Each number is 128 + 32 x the weight over its row's rms, rounded and kept within 0 to 255. Layers, rows and columns count from 0. Numbers have three digits each. The size before them is the row's rms in percent of the matrix's.

# layer 2 MLP down (transposed), 2368x896, rms 0.0113, rows 2011-2020, columns 224-447
090:155164094081096087122142119144097167150180155105134171127102090113162079137151106110106126129114147077139158064211109122092089142165148098086119165112124116163082066149203121133183158089124076105070119117160166093084111142129129095132131116135130166132149087149154162105186148088083085079111152103137137170107193082085134109119113092128097168160109186144114161140126171079175119108116177149132093125129150138182138125080124155158078169182140156118109090132083098114071100089107124132136177108057132174172066148105128120110121053093120119164131121123116144106077174158109117131115147194089167111115209094146035107109099113142159134108106159179111065143167124174077069166096
111:164104149155084093114161184106115118119101179131168154166084104139058120060115195190175149152142165129135143175094137051086159128167125088178123092096118153124073132079183135108132163131147129166097124154103071103171116153090157155149198184131137155048103130076132128156141034107146191127133110083093079127108195106158106125110056159103157088149089095132178183110172118140124169129167228099146142140166066121097054165188138108129125101144140140156103126157137161138108135113185089123079117080166129153136108175085145074112114133147111140125197188148109115113156137151070119111087149113125148100138119138094135169148151117092153111224117156091121094122145074112161115151145
109:189153113101098191152112172146093090134128177159152147192086088107087175065150135067135140047133131124163114182060121110144125108115129118143131183151094100162116197073132085086133080110070093148165123151217093160119105080114124109141038158128081095088121121149163121140175133060128109172152163142129145145116146128122166200063142061105095170087131145137125170138181073157133135136124122193197104107095111082143111149137152112112079142190180147079063057106134148167157125166180120029151126170085033156147145097105117071129137126179078135121104122100144119181069125173163112122086148153106139136176067129164172126125128152137141123114161115127074083124089092071146153205110
105:118103149112096116182137107138134135152093124152108169177132121105103135124130104096157110116141134102084094127125129124065138074109119096076114155131135126188064109134102182080121090088197097167155110103120063067140122128123147157188148090106115071102148159182101109133108180138182140152118166097209156182144114090151171112094120146123133108066094111144133163070132187123145012140107149122207172115098159131126175141073117162183111091161116151146131136122056137087161194158114100139134089114152102147104142136113123158074164073127125140079138133174129101129081179110142175179180155085119128136120143149116162151125152210113091102155161062060112129162143036172108089156117
102:145142113090132151097176046122138117106119073143140177136096145129108097100106140138099089090108093099112147105139069121114111105051133104143154108116111122062129146128124074068168123125146124157127111105087135099079119136063141072102146146135123099119148151117169095088064166149094081135099125098150148137116175135134120105095087180153187162137052126102176176123125175112120083147087101149153123156138133147099092130166133140125142101092168084141179147135123113099123148032118072094104202134102101154129098145163100125135106157159116158178149114136154148196094080134108133162079135096164178160069140151138109131079146122129094106113117090123123110152105121148133052092168
128:118109113157090087067091144173113177106132084110131137137105073151139086125178170150127118128175087111121089150111094052114102129179111136106110148105099070147093126127103112122150115140097182140091128137118140144154117138115066093088153156180119130078143106098085094183115141129144188097098132187126178099149127073107173087083138161075125130167105169091112136083117201180077112115130090117163111115076097111235255090118119163174171068082205158163175140183115153108115144100073143122080149105090125150161132120128126132136167134140155104107095120128097136139148130123153150110170179061187077097121093182136089146116125080106126069165123149162107165151153169114138083209142
102:115118168150097148178104169138096130145132160101080129127121139189171115143188134093101115151119066135155140137155163164167085182150092135207151171140122106131099094164100152132075103115128148088097221161197136153115041110076134140162129055117099176108118094162103151068142187105090147124103151168120099137145176137117116106166115102176127161128149159151157138140122134147152127143102127133141126100089118130140134077107087165127133152089142113102111122126154138125205110117150144000071096191103111144096127104112136093181147096159103114177063101154188126146098093144112124123105145045113149127162132122130083091119146108115196147063141095117159108156117194125104153134099
091:129145145082132080073141140142128108157131087164113152106126227145182166126057131147120129129132108146171207173090117137099130171164108131128126203061110149121144082133141134136120146143106084152109127184155155090175148076162072149069087141138139091112109169114132096175098165146123120149122139129113074167082187121123130109176166119147162160118177104127105175123138155151120164144110134119145119123104168154133123135089104167114156091150163117124105255121103103088095147142170133105127135124112108147128149156101175151129114071168145102154218057145098154175120163107199116097151117141135116144156060200119194026072124132086138095166205174136145101094138152150089158102153
110:147150082133102159110207141138086053135135084202155151082179102124136141109135082125167130104139129123131149105096190162159082145104106139100114141101102171068098104114122124129157097151144100128130141138123123095127138134116146108144059122111157151121103137165091141104111141136113140119166052061123083160140121097115131155096131138087171109081165138141151160099152126094153115202123094147071129152118152126154099181058114133172080068140100144153102133105144167120079178072155141189063107130193123168081142185167126073193143115114133180071104100114112136174138108147114115140138171135081170107098167139093151111125140118133159133120143163124157143115121107156162075094123
111:122106083058122092097115105153197146148160136128116161146089058136139086085129096136154124072123113087119136099125127150156128161182123133056112170069118159075122106115085121152148079135100151140126166104177184125071137115104145141121136169075102147120091103111142123085051150144103096098137117143105132138132103098092196140125159078239134169150094122097137167180142142115157114178098091195146143143111187099133135141100148124175119120109126096125147165093160101118161161125126147094095182109132154190144172087108205116154103134142139113075082056106115143107155136165150153172109107119104149142120154110158123106111142138200111105153159140166121100127094145119163152173059
# layer 2 MLP gate, 2368x896, rms 0.0149, rows 2012-2021, columns 224-447
107:169135075094119133102147136215175098153147101151123152103152146146159129094125121160143179104108142177196077114108125146099139109096129100109151154135192089094157130140185127088107101133091143100189136140115105172174123118149117108098117149073083101141110097142167148088066215090104093144066092128114106087133157132108111130158173074142086140119095167087137087131158185093111145139123156169103104089097157110097136187170117107094151168110113050108182080061132085113142156107087159144098117121079148112122121044148092075170142119111130118094097132089136115091173097171196066171152067107144111172135124118111175117074130102183160207080080054084155175142191120163087135118100
100:197104123147129154171125117069136077134120100109168092160158130142113105125140149110168133130162134099171121133183145141061157082212186224123184148130115125155133152057136069094113107081133157092155137141176084154140099121133113086089085219124122101143129163132091178107121126125158169194145129122109120141112108191143092156131141150111106150108144173166197179137145152113194153079114136089099076112192089072111118135116137129145124104088138112150134145112139150105178157108245154134218146091180123086095087128118113108169168144108088167125069121158104135077098159111110177142077105163181134135115174107104174180165099115137130113098125086104102086151108153075141083100153
099:081148152172069120122058118126162182107156152066158131055093094142123172096131162133118130119171092214131082122139157117195083145125134120156162101072164109181127117164185094115120118127130085157112099139160166086171174163135123144146119169130138134145120157156102162115115129134154069129173118113173050161100115138115144179097095093136118147157135130155112065136180112102144139099130126170126148132126086183176108161149131111107099138067122133117149145162146079146109146097091081125096111106185123129154162128070134109115119154142157154157128132129071147093136089147126105028130101121113129109155141117142108113086108122124108134034105110102177091117116191126141146053083
102:081083134193148147181132155142119107083118153157142160086073125057154121137141145136164121128079116130089125144133118124111154103144133137109142109190109088131133095061119095132099133139114111142134118222086135143097108000142139122093136127136055104123090113160110095092129127162093141118107131163181092133108169167160158081154159114108107124155148143141166135165099100168135103132149090165137139169145084068132144126104195141138109125179185133150067203159150105161113113112155088100179090123151146126165068122193144162122136092068131108106165119132158154145153112116141136109117110090112085142157112151125115182100148098120195116110158071158115135167110110090105125127124
124:120144113165136108124142187150197179113133092147115146169080118183110077114144160089148110132090099123155094122087133114133106139122112129067102122124068069140078093102149112108144117104169155129134091097086110152149200103119103093111127175135092077085135132136122146170069074104094112084110093169094160061152122101074143104102077119160184121138106139140136132136116191160149123097047091194153082134075113149149159162123128134088139128048115146134138123128124151105077132148111129147108114056107076106086114060114138086106123187152100150131109077154149136128116138093123127083140164115062079133142084118189145148118153068138102147106108097150144184076139117125125113176143
100:122144105137050069123115077135138112106124138143095094164196071164059135070158137209148139120143134146124144127163191180131139108078118078174136103130131164117093113090093115128121125133143138147082125180080143115180154162081094049189100113092147147140169106103126159109147170185161120127138176134140103136128130169143140089104139074141111133140209113120081112098138115108055153103146127131110125108141123170156156154132159202109093119146108136111125104159131130134087123130161090155175122131110077122120094114172139119182139198120105111116150176197138093125118114174083074141078150134096224119122148125150058111118124090184144157079150082135132151224181198144110091100181
090:140161084200136180143148111126145154119132147141183132163093119145143122141143152126149117033101140123119101217161146125227085147111123151120143105072158154100129200096057087162133114235126099145114153104094140089121149113124068065115156097124161171057113130115120122146104191139133117111113115127127122141111162156128134186106146156136192122138163125098116108135127119161084151109089156153079145083091167163096122162083065077126127120091113184132149088126151105160103105125201156101164104115117124091117105082161192088123160145116087181105103146104073155093086126129117106108075133076140152116126116168171143102111120141131131074162146133078074153166099131093114113183174
099:126230128122180106097093111133125127095163130058091148164136133105150124167115131123166125114136118120152075108168110072174172118123148172127068137153154120163142096109096097113150136132166099120111126129112103168128127155083144148085110106135112097125147164135127158149129160121101153160124137155119195201126101146123130102122086084091139112112087114179117103088139111136136129071162114121110122158128158163081118139146136168117141114129149103141100106142119035187182096113103124110094101123106181044177073118112145049067090169125073145085159183183126162107143122110107093115153129121165133107147126094117132153079116152151142118159181093095138175147138127085112097113088
113:113138120132107183089109143134121130117123198110140193121157096159103122176111115118123126121152155103097113140107128107155170189163086123117130084135127162141133099080116046068120042115164174099099146120126100117131120118116099107141119129160116118123135152149159175118156149187140098113108053145083146109131109064140153117131090200194121126125053155076122156147134155172109157188106231059096171139111165074139072136112111088139147070089176156138102069115165130135091143099157090121121180144127080147118239130110093089146156097128116095029103112151155144100102128122159118077183131128175138178133118147117135101143120142083145152100117072141148115135150156132166111131061
156:061089123099140176081099120160157171079118106149122090143142125133110122202161122144088174142111154128069174065115038152103123183126187101099084165121093114164206180122169106137060107090133112137087121115108123151131141156168159167096155137133107204168074195121098121106157148180131094074078118117123138178129173161123136137094131085081107146166105121122094161113148126172089128144096122112125142137095106092169177102111137128185124097117133143102179113132162144128099128074158114130135130135183196136135081138166124120154135151100101199158141114198170135126102104182110165109118109147128086158100097116146117104096146101129130088092076163180154088171140156147077176150135
# layer 2 MLP up, 2368x896, rms 0.0145, rows 2012-2020, columns 224-447
108:112133137127075160093126142134117132093136084165186116151144104093129145146104181135142085160166152084114157126132085084189092105117115123127136098108123124167162150129139100139138179111134086119119114088186103090126168137118135164188103152133173138108139116126159166167123108176033129123113105168123087169088112157149058150102119148184132087134111162165080109139173176144113119083179082077125116133185087171147081129107171115087078088176171136135088136113138117202124187128149155098142077106186118091143117158169140148098138172161100078075167150232017161127052172136078173160126131150125136117144097127138140136155156148085149097155120144088117164136132120103130125126117
102:136131169135089134116185132129141148156147146118189138099124130177153128135123083137110167103121115136144193148188135141083178114169107154182124144138138125130164109184148121081173151140159135118072181182060119167142113078122115152148101080141148173150092184153110123157113140154146180111125097155070106094128151145090122124154163180166130148104126119107234101136098141103172201034159123072156099096179086175091143112129135140123104113135195098146138118155100067133164089082155179081134185041110104126087116157074106161115121082158110076030092093094051137129168190143158111149179118122052156115150144115140110114198148137160118118113164145168152102136108088149113121188126
106:105110137183164120114136168095135102163082107135090141153137150119130095151183110119070106138124126126122084151122086157090097134119106148143114118098121135120124067116128197091177183074186141103089138151138147142093058120158137144130169148104152148101179104108145156112130139086128181170163137082144122149118146148148176127132209126151183118044055110132044138095073165129084093129122169100167099099128129106164155098129128142147120133122132183131130130129099114096120111176116138139178059157112161153113133157097130130113120144148117111100173155088147110151135127119119158134118078119108138152069105094114114086099100141103145098133177136133117090111164062131175134145122
104:118139173137104049117100132138074097118109119140171093098147115095143185107168078093144191164082125099144142134203135079131105161118170183105081127123108120122124117080111144131161105217177083099142112108145142129210135142116142189116125107157198114095130087112104147113133090120092186141153142136105150107177129129054078163088121116133159158125126085140147080130141095104164156158137138045125127078129167146132138094136145104131133152175119167134080093134135171181165144105172220111143214133130103163108105214091103103090177128125113193077150123171135103096153117111099103132114174114113118098128135145122142143203112108159141128119178105144135109150082135104106124129142
124:151103092146103123095135133182119121087170107131143141152180111123122142137114191144152130118142135084138127135091126042074105176184106135141113117125101096160181095146154119145150086155110158132123151144130098128100116158119111060119106232209109147106088113055068102143159077130136182129119142124125143130129103095133148098056120149148108137166072183148092188148118198199102141109092111104195140121136091125187230124154098156129171128080205145166156118127132107104144148123114119119119116109103167154173137080193126185161129137129160154019076103120126113109143074171126136168107177087211123080152063160175119117090108068119082081165079123156102177155135140100103139194121
098:096133124143122120121135138101110075137142075144088092143139133080154094124070143177168180124182113164159186104104093067145121173114210106086139187135114117101076109071112162130094135097120094147158122142090140095074158105104129136209198108123105064133079101153053187111165163117123094091143166157141131167122153155108141062137120120128127150095135125161114148141134098118090096137098100124111072131161153100120175111079110192104157153125132096086144149163147090162137103143096138093115147119098106153113100140146173116161086124176114112120147125117144123127113164115127117123102144039155182085131168122110196181141138132113165144134171099103122103101105203117130183150121
094:173175140116110153041130140101156070096085136169151165096123147081140135080135160093118109147165118104117124142133077167136140171105133160077119154067135155085211081110122147142142136201073097163159094194086166126117084117155163132153132083117064155135173044113075111115118109150152165152131138200139058087134160139093109085112149138127101133142209133153140169155165052148134142158124122137164096132085107122121130114089106189112136144078128156109048118183079153126120121156164147137139183120122138149076177186160154156113138058184106154163131109122134114111125120085139169164085042050123106112174136119115155090119140085131151120145120107145090034128098073139171134155158
112:103152127110145130167046114154113144099124099100119149154170081179151096167144147165159127126116076200108100099136081083162169182145074097102149127119114140132088127112140160134119124157135076145188095064125064131115118171109112052177093186066092084167081120127137141106152151188128125144084119138132139136155116069168129111135174095114180159130107144139150133133190113176164150148071142109055142158121114157074091115069102143203179122163119073128098120179137151081110116122100128116121115120133113110087149115157131114160095085170113155121159098098062117143087152143088167161160122145131137093096085110135148176105147162218149106147176081116168128130157142128082135111148
109:050089144109150091107103145109162102143128138114062190105121167133077115129115100098123072099141115144101123129108122120128098153142102090107102121133137169119115069155129152124167092206083117164086152082197112139137141095108103160136134092153123112107111127085134181075134166169155085074104161087127147125134079081126130154156152094163091163139136184088125164123140118129088114239119214149136148192102180152100114143127107114159203121142141134124137147109179112113091090125195082081128205100127134156153197107129104114162096125075161126105116165112171112133113109119134091133177161155129147196125100102085154110159103119091149146115140153136125141112140162138140125217051